Weights of a small GPT-style language model, trained from scratch on English Wikipedia.
Size: width 192, MLP 512 SwiGLU.
Architecture: RMSNorm before each block, untied embeddings.
Training: a variant of Adam for these matrices, 150M tokens, 10340 steps.
Each number is 200 + 20 x the weight over its row's rms, rounded and kept within 0 to 999. Layers, rows and columns count from 0. The size before them is the row's rms in percent of the matrix's.

# layer 4 MLP gate, 512x192, rms 0.0683, rows 29-173, columns 144-191
097,203,200,231,197,222,242,225,229,215,218,207,228,192,199,189,203,184,152,186,150,181,159,206,190,204,189,204,189,213,193,198,229,202,227,196,202,213,227,234,163,237,180,172,198,211,186,197,222
102,175,195,203,214,227,189,204,212,181,190,224,177,203,226,199,194,205,190,181,190,193,198,167,209,178,187,193,211,182,215,171,162,149,189,185,218,215,217,181,215,173,216,178,180,225,222,213,185
097,222,204,224,248,168,216,198,205,225,237,222,220,162,231,212,214,164,190,206,199,190,189,208,215,174,168,206,202,223,194,218,187,196,159,196,210,199,194,223,207,186,195,160,183,225,225,204,231
096,202,165,195,163,208,197,192,177,194,235,216,196,162,246,202,205,206,175,186,220,198,196,186,204,189,222,207,189,197,195,199,192,186,170,211,161,194,218,206,218,195,205,241,235,199,228,216,178
093,143,168,184,201,169,166,199,222,222,177,199,207,197,232,196,220,191,202,172,177,191,224,169,198,204,189,162,222,201,203,197,197,203,222,226,199,240,206,239,193,177,215,223,191,209,184,195,219
097,216,201,219,208,196,208,235,236,214,210,219,213,214,193,213,186,197,150,186,190,202,177,214,207,194,162,204,200,212,205,162,161,199,176,201,214,205,211,204,202,213,204,174,211,174,214,188,188
095,187,188,203,235,184,168,201,188,225,188,192,190,196,176,180,182,196,171,195,191,203,189,212,198,208,170,172,203,179,196,190,211,183,224,235,238,181,214,168,200,171,246,231,195,185,213,244,248
094,164,219,187,196,233,206,197,188,202,226,189,219,177,203,194,209,197,201,233,187,206,197,213,182,201,207,224,212,171,199,217,179,194,209,170,189,252,182,220,212,208,175,210,226,226,211,213,157
095,179,217,223,185,216,202,217,210,187,199,198,211,195,200,193,209,216,230,211,178,211,185,227,210,219,176,186,227,222,180,185,195,166,173,195,205,214,207,218,183,215,213,196,213,209,202,236,178
107,216,193,188,209,191,197,194,239,199,214,197,207,225,157,216,240,185,200,203,195,214,199,187,193,206,205,220,228,193,188,198,207,228,195,210,207,239,190,192,198,204,197,194,202,201,171,213,197
099,192,182,189,209,189,198,201,197,218,201,205,189,179,200,194,212,162,211,183,206,215,172,199,204,179,172,226,212,217,176,188,221,186,193,200,216,178,193,199,173,195,186,192,181,207,213,225,233
097,177,202,209,183,170,194,185,207,191,203,215,187,176,196,195,205,224,196,200,155,221,212,188,209,180,199,218,186,187,221,205,184,185,225,198,219,242,187,213,201,173,218,171,196,234,212,231,191
101,195,170,196,207,178,181,218,209,222,212,194,211,244,249,224,198,157,196,188,219,212,201,186,218,231,229,153,174,222,225,173,211,217,193,204,199,186,194,214,184,229,207,241,196,167,158,169,175
103,179,150,193,209,206,222,222,188,235,171,235,240,178,218,165,246,193,221,150,198,158,193,185,175,223,203,206,227,205,193,228,209,193,217,195,197,197,170,215,223,208,179,207,184,176,185,189,217
097,189,180,208,190,163,195,230,184,214,194,219,202,222,176,225,232,214,197,230,199,225,212,220,215,196,204,207,222,183,194,202,232,216,242,179,214,185,201,205,205,232,222,196,217,212,228,207,199
102,222,182,172,210,209,239,174,204,202,226,242,201,190,196,191,196,192,194,217,189,204,232,215,202,173,171,222,228,213,172,186,187,212,179,230,224,186,166,208,180,184,200,182,179,211,211,219,216
092,198,202,171,163,207,222,187,214,192,231,205,196,213,204,252,204,196,210,176,178,173,190,196,213,169,200,184,186,251,201,214,187,171,178,222,187,203,197,198,213,181,203,178,188,193,239,172,192
098,192,163,221,233,208,207,187,222,233,239,224,213,204,186,192,180,177,206,200,211,223,158,211,185,205,191,200,199,212,202,219,215,207,186,205,202,198,177,204,228,198,185,178,220,173,209,207,220
103,222,174,191,232,228,181,212,210,222,176,191,217,207,212,161,208,196,200,197,194,195,208,190,166,213,177,238,201,224,213,176,226,205,212,213,231,247,201,213,220,177,178,212,195,190,235,199,226
098,197,190,222,203,191,207,181,229,180,201,220,208,214,175,191,184,217,206,204,241,205,179,218,185,185,196,212,222,187,198,214,185,202,204,197,230,186,196,193,192,207,206,222,214,176,166,218,197
097,182,200,236,174,193,197,186,191,214,210,220,237,231,186,196,194,171,194,218,166,203,212,203,174,207,226,229,222,207,216,194,208,193,207,209,205,183,188,197,211,209,163,205,204,238,161,189,212
107,225,181,181,190,235,219,225,223,163,178,228,216,194,209,212,201,211,204,206,214,204,196,181,221,186,181,201,191,210,208,202,185,181,199,170,199,204,190,197,192,238,178,162,200,220,193,196,184
100,229,191,207,167,213,213,206,217,209,197,198,240,186,243,217,195,195,205,160,211,219,199,221,197,189,208,216,201,203,204,205,199,208,178,199,200,207,208,188,231,191,222,210,193,175,227,205,187
102,226,201,190,175,228,227,195,223,209,216,231,208,190,183,178,174,181,168,212,195,212,168,219,230,177,170,196,247,225,227,189,182,197,209,208,171,218,172,196,236,219,203,180,204,164,221,220,235
103,203,206,219,238,182,196,212,222,183,185,203,190,204,196,225,201,215,178,246,221,182,245,233,207,195,197,225,196,242,167,168,212,191,148,174,229,207,203,201,176,194,188,205,179,194,199,212,203
099,169,195,200,234,209,226,195,208,189,193,242,187,205,182,200,167,197,178,195,167,186,194,210,176,202,161,198,200,222,192,236,208,194,210,187,229,203,198,161,219,179,179,218,178,180,216,196,200
101,198,211,215,161,212,203,189,215,164,185,210,230,199,184,207,199,215,167,240,174,191,207,218,214,186,196,220,204,199,201,214,187,209,161,216,191,247,196,240,185,221,216,221,237,205,173,204,160
104,214,184,171,172,215,200,203,188,211,208,205,188,193,206,182,184,195,203,215,245,196,216,207,211,221,184,200,200,228,213,181,198,186,148,193,189,222,205,210,229,204,200,195,229,214,211,210,198
094,167,166,230,222,224,218,236,210,239,234,217,249,217,222,188,217,202,212,177,201,170,163,187,207,206,220,189,166,210,197,221,190,191,188,206,187,190,196,194,209,185,179,212,172,207,179,177,194
095,202,165,181,171,223,220,209,187,189,197,208,196,169,225,191,206,217,176,186,192,192,181,205,213,198,229,220,188,186,208,191,201,215,173,215,200,176,214,202,226,217,195,216,191,219,231,187,190
104,194,187,253,177,195,211,206,237,217,189,206,203,188,199,204,173,197,189,169,171,182,196,178,209,191,198,195,228,203,204,185,182,201,195,183,201,219,180,226,183,248,237,195,214,189,188,211,180
101,219,172,215,210,183,231,206,213,207,195,192,209,203,183,215,203,198,195,162,218,199,197,226,191,195,162,204,203,202,238,184,219,235,232,198,213,202,191,209,206,189,228,187,174,210,157,236,197
106,179,205,164,173,242,168,210,238,190,219,196,181,197,186,197,223,209,186,217,197,197,193,246,220,194,200,198,205,195,181,192,198,223,186,190,196,231,196,209,214,202,180,173,228,175,184,185,200
094,206,214,222,190,221,235,205,221,191,221,215,215,190,226,208,218,222,211,203,199,195,226,206,202,231,182,157,204,225,221,221,222,194,186,196,208,187,191,205,191,164,197,212,238,200,217,207,194
094,194,225,212,192,210,265,241,203,205,223,210,196,192,202,218,203,148,176,228,188,178,199,187,184,217,203,216,189,167,213,184,193,206,213,202,213,237,221,243,174,183,168,213,231,184,191,183,168
099,241,178,223,200,193,201,167,195,210,239,193,184,193,177,231,209,201,162,212,213,209,170,190,211,163,199,195,255,205,187,201,188,189,180,214,195,180,212,226,193,199,202,200,227,208,226,202,185
088,190,170,225,212,234,207,192,218,219,197,222,217,215,165,199,165,188,172,178,186,156,193,192,166,209,210,235,184,195,178,195,219,190,197,194,195,190,200,190,171,259,184,194,163,193,182,178,203
097,226,168,221,192,189,224,219,197,193,168,222,233,175,206,200,220,202,202,190,167,233,170,217,172,204,207,220,174,213,216,205,204,217,207,213,218,191,192,185,197,199,207,202,182,183,217,215,167
100,209,197,218,210,232,194,212,209,226,196,205,228,219,221,224,189,177,196,188,193,158,165,208,221,224,203,242,213,193,200,179,194,241,179,181,198,228,192,220,211,207,196,204,208,198,206,181,173
107,213,193,161,238,203,184,215,196,216,177,220,206,217,180,214,227,184,226,193,217,242,192,203,169,243,190,192,196,225,194,199,184,190,214,216,208,202,183,207,211,183,246,215,184,205,212,199,193
099,207,171,187,166,214,187,189,228,202,170,224,241,182,206,206,193,180,180,222,229,174,181,227,214,187,210,189,164,218,199,203,199,243,221,174,195,185,194,218,229,199,159,208,176,196,201,195,161
093,201,206,207,208,190,172,212,210,208,257,218,178,199,203,214,165,188,202,200,188,206,148,206,194,171,169,201,238,197,211,226,201,189,183,221,203,234,185,170,188,202,170,187,216,186,224,194,210
112,186,174,245,144,187,219,184,203,207,187,220,185,190,230,231,186,202,171,189,231,180,175,252,195,194,155,220,167,212,186,228,213,202,190,225,191,172,174,204,231,195,191,229,204,213,226,212,185
104,223,186,164,163,194,229,199,214,207,193,205,181,210,188,205,190,201,174,216,180,233,201,224,138,206,213,236,205,236,185,183,166,194,187,225,182,247,179,176,203,167,199,186,212,183,195,212,193
094,175,161,183,195,196,212,181,234,219,193,239,193,239,195,245,225,159,228,226,233,240,213,208,190,181,180,217,209,207,225,217,209,192,171,220,193,173,193,211,193,210,167,205,213,226,218,192,152
089,208,208,192,187,191,205,192,192,214,187,247,176,203,194,199,180,188,188,165,235,229,182,197,217,207,178,195,170,187,233,226,196,232,222,204,203,167,186,185,220,186,213,213,210,227,221,233,214
105,181,189,178,178,172,193,223,189,220,190,211,217,196,232,247,200,200,217,199,216,206,213,188,205,207,200,199,205,231,196,197,189,218,190,234,189,219,182,198,182,184,195,177,195,236,223,206,212
096,217,171,192,220,231,180,199,190,215,164,203,231,234,209,181,198,180,222,198,217,176,214,201,159,201,153,225,209,218,210,174,184,212,212,204,218,184,209,167,227,209,193,194,229,194,213,205,185
104,164,162,198,237,185,185,181,197,221,172,202,236,223,235,152,219,163,219,190,215,196,204,172,198,246,224,214,202,188,233,204,200,207,224,193,243,177,178,211,227,224,166,198,187,191,227,219,195
097,227,201,204,218,174,170,179,213,183,193,201,168,176,215,225,193,205,189,220,219,191,205,196,280,192,209,187,212,212,211,213,201,205,222,184,234,220,182,184,187,213,184,189,186,215,222,209,196
107,197,189,201,203,177,195,201,212,207,196,199,191,204,207,197,242,188,208,196,196,184,197,199,232,202,185,224,186,185,205,225,206,229,141,225,202,232,186,195,181,200,168,162,227,208,208,183,201
107,223,189,223,209,203,244,216,203,199,196,197,183,159,205,231,238,210,200,169,196,175,221,199,203,195,183,202,180,216,206,191,210,229,189,195,216,181,166,222,239,194,188,216,208,191,217,210,203
098,165,196,182,210,246,206,189,224,188,209,176,208,178,217,188,216,224,216,181,194,193,206,205,198,177,214,249,174,234,161,238,203,164,199,195,200,244,185,198,205,186,190,191,180,195,191,181,188
095,209,185,195,193,222,219,186,209,185,208,203,211,193,211,187,226,227,211,198,191,208,186,226,197,208,210,204,172,200,205,202,209,180,200,217,198,179,212,239,208,179,196,174,171,180,223,198,222
099,209,197,212,174,218,168,185,219,197,220,175,199,218,193,209,202,205,208,216,211,188,187,181,224,194,167,210,223,223,204,191,210,168,195,175,191,173,163,230,195,213,231,225,238,198,176,227,190
103,177,201,220,217,211,211,184,226,215,205,179,223,227,195,190,192,172,183,193,178,186,189,232,188,190,187,226,201,202,177,219,199,209,216,233,191,221,213,234,216,209,195,203,189,205,215,208,214
094,194,190,221,192,191,203,210,217,178,219,209,182,250,190,206,202,198,212,160,186,197,201,211,178,219,160,198,197,166,214,168,211,210,195,194,177,180,176,179,201,206,200,222,200,202,207,171,190
098,179,194,193,213,207,178,204,177,234,214,183,182,225,190,251,178,196,222,224,216,229,219,185,202,176,219,217,223,202,200,176,211,248,161,234,185,192,225,239,204,181,186,211,232,193,212,222,194
103,174,185,230,227,172,193,212,240,192,205,206,178,212,200,203,198,175,183,199,203,211,207,175,165,232,192,171,224,205,223,168,185,195,212,200,221,201,187,211,218,213,213,190,208,208,176,201,197
103,190,156,178,171,193,198,168,212,201,205,246,229,195,155,204,230,230,182,187,203,216,212,188,212,178,210,211,231,198,205,156,186,199,216,203,202,197,200,161,202,179,171,199,181,221,185,174,215
097,201,179,197,188,190,200,211,207,188,178,217,171,242,211,172,200,188,167,233,177,210,165,201,190,199,147,191,213,187,206,216,160,235,200,204,182,205,186,242,200,222,172,188,231,201,198,181,214
089,187,225,228,185,229,202,201,202,219,181,214,192,194,202,196,177,218,200,194,226,194,219,214,196,191,227,223,223,184,186,224,192,200,190,241,202,221,200,212,211,205,200,179,215,192,238,179,155
098,180,176,206,252,226,197,198,255,193,181,230,183,179,197,199,201,188,233,185,216,182,189,212,217,183,200,202,221,196,202,207,189,210,222,198,232,188,201,189,185,168,219,197,179,176,240,164,182
099,176,197,221,199,185,211,217,203,200,206,226,227,165,205,174,191,193,190,203,193,181,218,202,184,206,158,209,190,190,211,175,209,195,202,193,220,202,160,177,191,195,212,126,201,233,193,217,178
093,198,176,187,153,204,204,183,204,229,204,200,205,201,157,192,177,185,207,202,187,214,184,206,171,220,194,198,224,166,171,243,181,206,196,238,172,179,231,232,232,148,189,198,206,219,184,178,202
095,178,187,195,215,198,203,177,203,215,220,199,203,241,183,203,246,194,229,215,202,223,187,222,217,238,193,219,200,205,212,184,191,191,214,226,219,188,186,188,233,194,150,176,195,232,205,171,167
100,187,200,197,218,198,196,228,225,245,209,216,195,196,161,217,182,163,181,204,226,226,183,172,194,214,174,176,186,210,216,230,196,230,181,214,214,173,201,203,221,177,213,216,183,213,215,265,174
108,154,196,207,193,198,194,204,191,252,183,203,186,219,220,216,213,196,202,234,190,212,207,214,231,171,216,225,182,178,219,208,211,221,169,209,216,232,204,195,168,197,196,194,217,217,177,210,174
084,209,197,224,182,218,236,205,233,215,169,211,178,195,218,203,208,193,214,205,184,215,186,235,171,215,222,209,176,191,194,195,169,236,186,212,208,200,215,226,177,228,188,192,215,182,189,184,220
104,174,182,206,213,200,193,216,214,225,187,228,215,211,209,213,224,173,204,199,212,188,197,182,208,201,196,191,231,231,245,182,211,186,212,203,204,201,182,240,208,203,204,233,237,185,180,193,180
101,176,200,182,196,153,188,194,222,218,196,187,235,191,199,197,207,184,168,214,191,192,219,242,175,181,157,164,172,215,193,214,206,203,194,227,169,204,191,177,203,186,170,199,199,177,177,209,178
102,194,215,199,198,217,185,235,205,191,212,215,190,185,184,178,228,208,175,207,172,179,197,241,201,194,177,159,197,206,204,199,225,207,215,214,220,224,219,200,183,194,172,186,220,187,208,207,191
105,205,177,219,201,188,243,224,208,226,208,233,194,192,201,157,179,212,208,168,221,177,185,176,180,221,184,190,181,194,210,227,214,203,215,210,209,172,191,206,213,208,226,206,212,193,196,188,199
099,184,185,179,225,201,222,201,219,195,226,189,203,187,209,209,191,196,227,216,205,191,210,168,239,189,163,209,209,223,210,233,215,186,139,212,192,187,203,195,224,205,213,198,221,193,219,229,186
107,184,162,243,257,235,183,198,216,243,193,210,198,206,213,186,193,185,199,173,235,214,170,222,177,197,184,217,238,236,187,212,184,198,226,186,213,202,189,202,171,209,149,180,186,177,219,183,214
103,193,208,197,205,226,237,197,208,219,208,230,188,221,171,204,201,190,206,191,236,171,178,213,200,214,214,226,211,197,223,228,225,223,184,216,219,227,193,169,199,226,190,191,218,197,206,230,203
101,216,202,187,191,205,244,159,206,208,176,231,218,178,210,236,178,206,178,190,243,169,227,207,180,197,215,216,207,189,199,187,197,203,194,207,232,222,174,169,201,206,211,196,212,191,157,198,198
109,202,193,188,195,162,211,195,206,196,203,227,207,190,156,200,203,187,213,180,181,152,212,234,175,204,152,216,218,207,210,204,207,235,210,174,206,226,216,197,185,185,206,174,215,191,216,190,183
101,198,199,205,205,191,185,249,231,217,194,203,191,208,192,210,227,207,210,231,254,193,205,199,171,190,199,250,204,229,203,206,207,214,205,197,197,219,214,186,183,226,174,220,184,185,227,212,198
102,169,199,235,245,197,200,205,207,240,237,252,206,190,198,245,166,163,196,199,221,184,212,185,219,196,169,192,190,177,192,186,201,198,227,196,238,172,172,213,225,207,172,187,208,196,224,212,219
098,233,192,204,224,217,191,200,202,229,210,225,184,168,179,223,230,196,183,168,216,188,177,170,156,148,181,211,206,215,191,204,207,214,179,197,200,202,228,180,169,208,200,214,193,203,224,251,231
097,176,201,200,252,191,224,225,204,210,209,199,185,217,186,166,204,164,184,230,223,200,169,212,204,187,201,194,184,204,205,231,199,228,210,246,211,217,199,214,177,209,193,149,212,213,200,198,192
097,184,204,186,207,186,200,230,214,224,206,180,219,210,191,192,198,220,158,185,200,207,197,216,217,252,213,193,196,188,228,164,186,216,192,234,195,243,190,208,177,215,164,192,221,187,200,212,210
099,207,170,225,200,197,206,217,217,237,201,212,228,257,197,202,183,166,218,174,217,225,212,239,207,203,230,258,196,184,211,159,193,198,222,174,214,215,217,169,244,200,170,190,217,195,245,183,147
094,153,178,184,210,217,220,218,194,216,199,189,216,195,171,173,228,219,195,218,264,208,230,214,206,167,192,193,225,193,193,172,198,207,196,192,190,187,212,224,195,245,183,220,208,187,228,197,181
102,168,203,211,189,249,175,181,201,216,192,233,184,196,204,189,211,177,187,210,196,212,222,196,214,184,201,193,211,200,199,190,210,201,191,203,202,220,180,207,198,206,176,183,187,183,223,212,181
097,178,181,230,220,197,204,194,221,193,192,214,193,215,227,237,209,209,215,219,187,181,203,202,192,182,191,168,222,192,238,213,208,217,194,220,212,216,141,194,201,212,149,215,210,189,154,202,217
102,189,154,152,198,211,185,186,228,190,230,200,191,197,183,170,208,198,203,197,208,198,215,205,171,184,189,198,206,208,207,207,215,178,194,200,236,215,232,225,201,183,214,237,174,215,212,202,224
097,198,180,205,188,189,220,213,180,199,171,195,228,180,181,229,175,188,202,163,203,188,180,218,206,197,201,195,197,179,215,207,225,195,186,213,181,209,182,224,212,200,212,215,209,226,194,220,218
100,204,170,199,197,214,219,162,202,182,157,235,213,179,211,210,187,189,174,179,182,190,190,222,184,255,207,234,192,195,217,217,172,198,219,226,176,211,163,184,209,182,168,196,187,193,178,208,201
101,191,184,221,181,194,230,210,180,207,186,208,236,222,204,197,227,213,194,172,195,211,176,210,193,202,194,175,199,212,185,189,205,243,162,205,211,185,196,238,192,155,200,207,191,220,200,232,222
099,167,174,194,207,219,195,221,230,203,221,227,225,195,188,192,222,192,219,223,221,158,221,207,209,209,148,229,187,192,195,192,213,214,229,207,215,222,204,185,193,229,188,217,155,211,194,196,187
089,219,185,196,223,194,190,204,213,181,191,198,238,176,218,217,154,196,175,201,185,159,208,191,192,195,200,209,221,178,224,175,200,227,199,167,192,193,195,210,202,177,207,180,217,214,166,199,209
093,219,201,169,203,198,195,177,188,222,166,215,179,175,143,225,218,207,185,149,221,247,183,205,193,178,201,208,202,191,208,213,186,199,188,222,172,208,207,174,216,192,203,174,191,207,183,194,209
098,154,207,187,198,184,202,209,222,224,193,209,224,209,236,219,201,191,213,174,240,206,181,203,227,210,188,196,193,176,247,217,198,200,179,203,194,208,225,181,215,216,181,207,211,205,183,158,188
102,242,190,212,215,158,194,199,232,227,220,206,206,209,147,198,198,179,185,185,227,189,215,197,208,217,195,217,202,204,259,150,208,205,206,215,194,199,201,181,239,218,201,159,237,195,185,205,159
094,195,190,205,221,209,215,225,216,236,232,202,202,199,203,198,188,192,191,217,198,196,170,196,223,179,200,209,216,202,218,200,187,178,205,195,238,163,240,224,209,228,188,193,210,212,168,221,209
111,162,175,197,202,192,228,241,235,169,204,196,192,214,216,216,227,198,222,190,209,200,191,179,195,175,216,235,205,187,216,208,188,226,202,190,218,190,199,190,192,203,192,196,185,213,165,174,212
102,210,185,202,214,225,184,205,218,204,275,195,182,215,172,217,220,210,205,190,234,190,202,209,198,170,217,234,223,218,204,181,186,197,160,202,192,217,221,195,199,200,185,193,205,192,172,230,195
090,155,221,175,175,193,190,214,194,217,199,217,210,153,199,218,201,197,224,232,210,202,184,204,175,237,196,209,148,204,187,197,193,156,174,213,164,222,203,207,211,198,200,205,200,215,171,211,174
096,184,186,173,196,175,161,210,209,174,205,197,236,209,197,198,192,176,202,161,200,175,189,189,206,223,196,183,191,177,197,177,196,196,197,174,204,225,205,185,161,197,222,192,177,218,177,208,203
090,198,213,197,156,227,219,203,188,198,210,208,213,177,189,195,239,219,211,212,215,218,207,172,167,175,169,193,191,190,218,177,200,190,185,212,212,184,204,191,168,176,208,192,183,233,197,212,212
107,209,175,213,203,195,182,182,191,220,189,222,212,207,201,185,226,209,157,190,203,226,184,227,175,207,226,203,239,197,202,168,186,187,191,200,195,207,173,201,226,216,204,208,222,170,184,236,187
110,181,169,229,234,198,200,194,220,214,224,240,206,231,185,194,181,163,208,203,213,198,162,200,217,179,187,235,210,170,211,221,180,178,174,174,161,176,219,227,209,188,205,212,189,200,216,201,184
102,238,173,164,215,211,177,184,188,192,213,211,200,198,141,208,193,184,163,191,206,197,159,215,195,187,170,199,201,212,214,228,192,172,180,200,203,169,228,184,198,196,203,190,195,208,197,202,213
105,178,201,236,228,189,213,217,195,231,219,209,206,183,235,232,233,193,194,204,196,211,219,207,194,209,188,199,210,181,210,205,208,195,190,196,188,220,190,172,165,185,201,194,206,165,189,203,158
097,145,183,197,205,213,214,192,211,206,220,189,198,218,196,210,195,199,175,200,196,197,204,218,210,248,211,206,178,211,199,204,198,204,208,212,199,213,222,198,253,219,178,181,217,211,216,197,186
104,158,194,198,178,149,190,206,190,199,196,171,223,199,249,179,243,196,200,187,195,176,213,214,221,199,194,158,207,195,224,215,200,210,190,234,212,183,175,177,207,228,158,182,208,212,208,191,195
102,188,199,178,209,198,185,201,193,194,206,211,190,195,190,213,206,188,200,206,148,200,216,182,172,185,180,195,222,239,174,213,206,199,182,211,222,182,199,229,177,172,192,228,174,205,248,191,204
094,168,195,196,178,168,201,246,194,198,181,207,210,223,213,175,223,232,210,227,181,185,204,186,223,210,209,210,207,230,183,181,153,172,179,228,180,178,170,197,194,237,163,165,234,185,216,193,203
100,239,170,203,209,188,225,203,210,189,218,204,169,207,218,217,197,196,169,209,211,170,211,201,191,237,179,195,201,205,203,171,211,187,184,225,228,194,195,214,231,200,204,165,184,214,234,199,184
101,174,191,183,173,179,178,220,196,179,203,199,162,178,224,207,244,186,173,212,225,189,214,187,205,194,194,181,166,187,182,207,221,195,172,184,232,219,181,199,189,176,229,218,203,236,181,224,207
099,212,174,188,221,195,204,242,212,207,208,190,230,190,210,203,218,185,180,210,160,217,195,221,179,212,218,226,188,196,206,203,180,264,191,187,235,194,208,206,226,207,139,182,211,171,211,220,201
107,205,208,195,222,167,180,160,225,192,216,186,212,208,184,206,169,211,186,225,195,213,169,227,195,179,196,183,210,230,182,194,204,226,178,230,187,224,194,177,219,188,174,185,202,167,157,185,185
103,198,178,208,225,189,176,188,190,243,197,211,184,235,223,224,209,224,191,216,215,198,238,209,241,236,206,208,196,192,202,234,220,185,204,198,205,215,192,223,206,193,163,195,200,182,220,214,167
102,153,173,228,187,175,193,174,208,219,198,188,220,222,234,175,155,221,187,208,197,204,190,211,185,202,156,195,207,194,191,190,190,211,221,218,224,225,191,177,175,187,181,189,202,219,233,215,202
100,209,189,225,199,218,199,178,200,187,222,211,175,200,211,205,191,191,216,204,202,180,209,238,196,197,196,195,209,172,194,231,217,203,179,163,177,241,168,163,179,202,213,218,234,231,200,203,216
102,181,184,236,229,179,247,208,205,209,235,207,214,233,200,190,216,176,218,222,228,195,224,210,242,186,210,184,191,236,178,241,222,178,211,227,208,178,226,219,189,206,189,179,202,205,205,189,207
104,191,192,191,215,205,217,190,184,210,250,199,218,173,193,190,224,189,183,168,206,213,216,183,185,219,205,196,225,218,152,208,195,195,204,224,180,216,208,184,174,196,216,234,244,201,230,203,193
095,212,187,198,199,212,210,239,185,200,209,207,226,218,194,166,224,160,221,201,191,209,211,220,213,227,208,243,212,224,204,173,206,211,200,197,219,203,172,210,184,198,145,187,227,171,199,202,211
107,223,191,214,179,197,226,194,194,207,237,209,209,208,217,180,212,177,191,181,158,209,182,199,215,203,165,185,188,171,218,220,193,222,163,166,190,173,201,181,215,233,215,189,197,181,226,205,182
114,207,168,189,200,196,216,203,255,182,223,205,200,225,228,163,192,187,192,172,206,212,163,196,201,176,201,188,198,188,212,183,205,197,204,198,183,238,179,203,208,192,214,211,178,213,214,186,205
104,203,161,212,232,194,229,174,223,230,207,213,197,193,193,194,207,206,222,199,231,181,199,199,184,181,181,204,225,219,196,224,218,183,210,209,213,176,153,180,210,237,172,169,217,220,218,212,207
102,226,178,218,199,181,208,188,225,216,170,217,193,177,190,193,197,192,186,161,207,210,193,233,191,180,182,212,202,209,190,215,207,211,173,218,186,240,190,210,192,213,204,183,231,160,197,226,206
092,195,204,199,201,143,182,219,202,198,175,153,180,228,189,199,209,217,194,197,172,200,221,184,203,189,213,214,254,195,204,205,180,175,174,194,212,190,232,204,244,182,213,204,192,195,198,232,191
107,193,200,199,211,197,176,182,228,196,217,190,185,224,209,220,191,206,169,206,148,217,163,211,145,203,154,194,224,220,199,191,213,209,178,196,216,216,204,183,202,199,175,201,235,153,204,206,197
110,182,168,204,208,216,224,187,219,185,230,202,203,191,218,213,213,190,199,234,221,178,219,209,190,197,181,191,204,229,184,166,197,181,163,196,180,212,162,216,211,194,217,231,184,207,197,191,195
104,210,183,217,220,209,221,226,235,226,234,223,214,185,197,197,228,171,171,174,195,192,146,201,216,205,185,204,200,205,179,141,178,225,203,210,201,251,210,223,233,209,200,210,196,211,216,190,199
102,220,189,176,208,213,177,212,171,184,201,221,197,178,181,189,196,186,200,174,205,202,214,223,208,186,175,187,218,198,198,191,205,197,150,191,202,195,212,173,222,207,173,179,200,219,213,202,215
113,201,201,232,245,225,195,228,200,222,231,246,218,198,213,184,163,206,155,218,198,188,203,234,206,196,178,215,195,193,186,193,189,195,226,206,201,219,230,214,210,224,174,180,212,230,212,184,157
101,197,191,205,181,210,216,192,203,236,225,239,226,206,166,189,175,158,175,166,174,182,177,209,181,200,192,205,188,196,193,199,192,241,197,195,196,187,149,182,212,208,163,182,246,184,201,186,202
103,216,173,189,202,192,218,192,199,191,184,189,202,205,250,199,185,192,173,228,188,223,196,216,203,220,180,229,184,184,159,182,207,191,195,211,173,227,180,206,167,221,212,206,201,191,206,154,187
097,171,202,184,179,221,193,201,220,196,205,203,193,176,213,245,185,228,173,223,173,205,229,230,184,195,211,194,251,173,172,251,211,178,196,191,226,183,218,212,218,191,213,189,217,202,242,168,212
097,185,191,187,195,198,185,198,239,215,216,215,212,185,206,239,168,211,173,172,208,216,196,228,180,182,169,169,211,204,207,205,204,233,209,195,234,183,172,197,169,207,222,229,203,212,177,196,242
113,210,183,190,214,200,188,186,205,221,201,229,215,239,189,215,230,160,177,228,202,186,182,180,189,228,186,216,218,219,211,190,201,211,209,182,150,202,207,183,205,168,196,185,188,190,178,209,188
097,179,198,193,184,202,241,216,201,208,212,220,180,192,231,241,193,198,180,180,216,193,173,225,191,222,200,163,181,250,239,186,190,236,216,158,189,175,191,207,189,209,172,150,201,208,167,215,227
103,200,214,193,210,211,228,216,239,180,184,179,183,200,170,211,209,228,203,196,195,196,181,174,186,199,185,190,174,191,194,180,191,203,206,216,211,219,190,228,213,190,224,192,199,180,203,197,217
097,211,202,225,242,239,183,221,224,243,212,194,231,187,222,193,217,180,196,175,217,180,227,173,202,241,210,170,185,229,212,194,195,215,198,191,205,225,133,195,220,185,164,227,161,189,224,173,194
102,217,180,204,182,196,224,205,198,211,200,214,188,202,214,208,187,208,191,199,240,185,196,179,215,192,187,204,183,221,214,195,202,196,216,172,194,173,192,221,185,160,209,173,202,229,200,208,229
107,193,177,192,190,185,192,182,194,202,210,198,234,208,212,213,206,166,232,172,199,176,218,243,191,189,158,235,180,218,211,213,233,236,194,229,192,208,215,206,175,212,158,213,203,214,179,194,229
110,170,185,218,240,220,179,188,218,254,205,225,187,211,236,184,199,177,216,223,212,203,181,194,191,217,216,181,215,224,230,193,187,207,213,218,160,221,185,186,209,173,189,223,233,198,255,170,171
101,207,205,227,190,212,232,206,227,187,223,192,208,188,213,228,184,226,193,249,234,174,217,222,181,219,195,213,181,198,216,229,210,178,192,208,213,230,164,226,244,206,181,171,202,192,169,220,193
097,223,180,193,183,205,203,206,234,231,192,187,210,179,199,189,200,184,177,164,190,181,153,160,243,227,229,195,194,192,200,204,223,225,219,140,164,173,184,194,187,203,217,223,212,220,212,201,187
104,178,183,187,179,219,161,230,204,203,207,213,195,196,158,188,176,163,182,202,201,170,173,209,194,186,180,234,210,201,220,229,193,181,211,199,194,170,228,172,188,192,184,219,181,189,207,203,195
084,206,193,222,210,192,204,199,189,221,180,193,215,179,171,200,209,195,171,183,208,193,211,187,225,202,184,219,232,209,194,189,188,190,219,204,182,152,214,209,205,211,213,219,234,241,213,220,194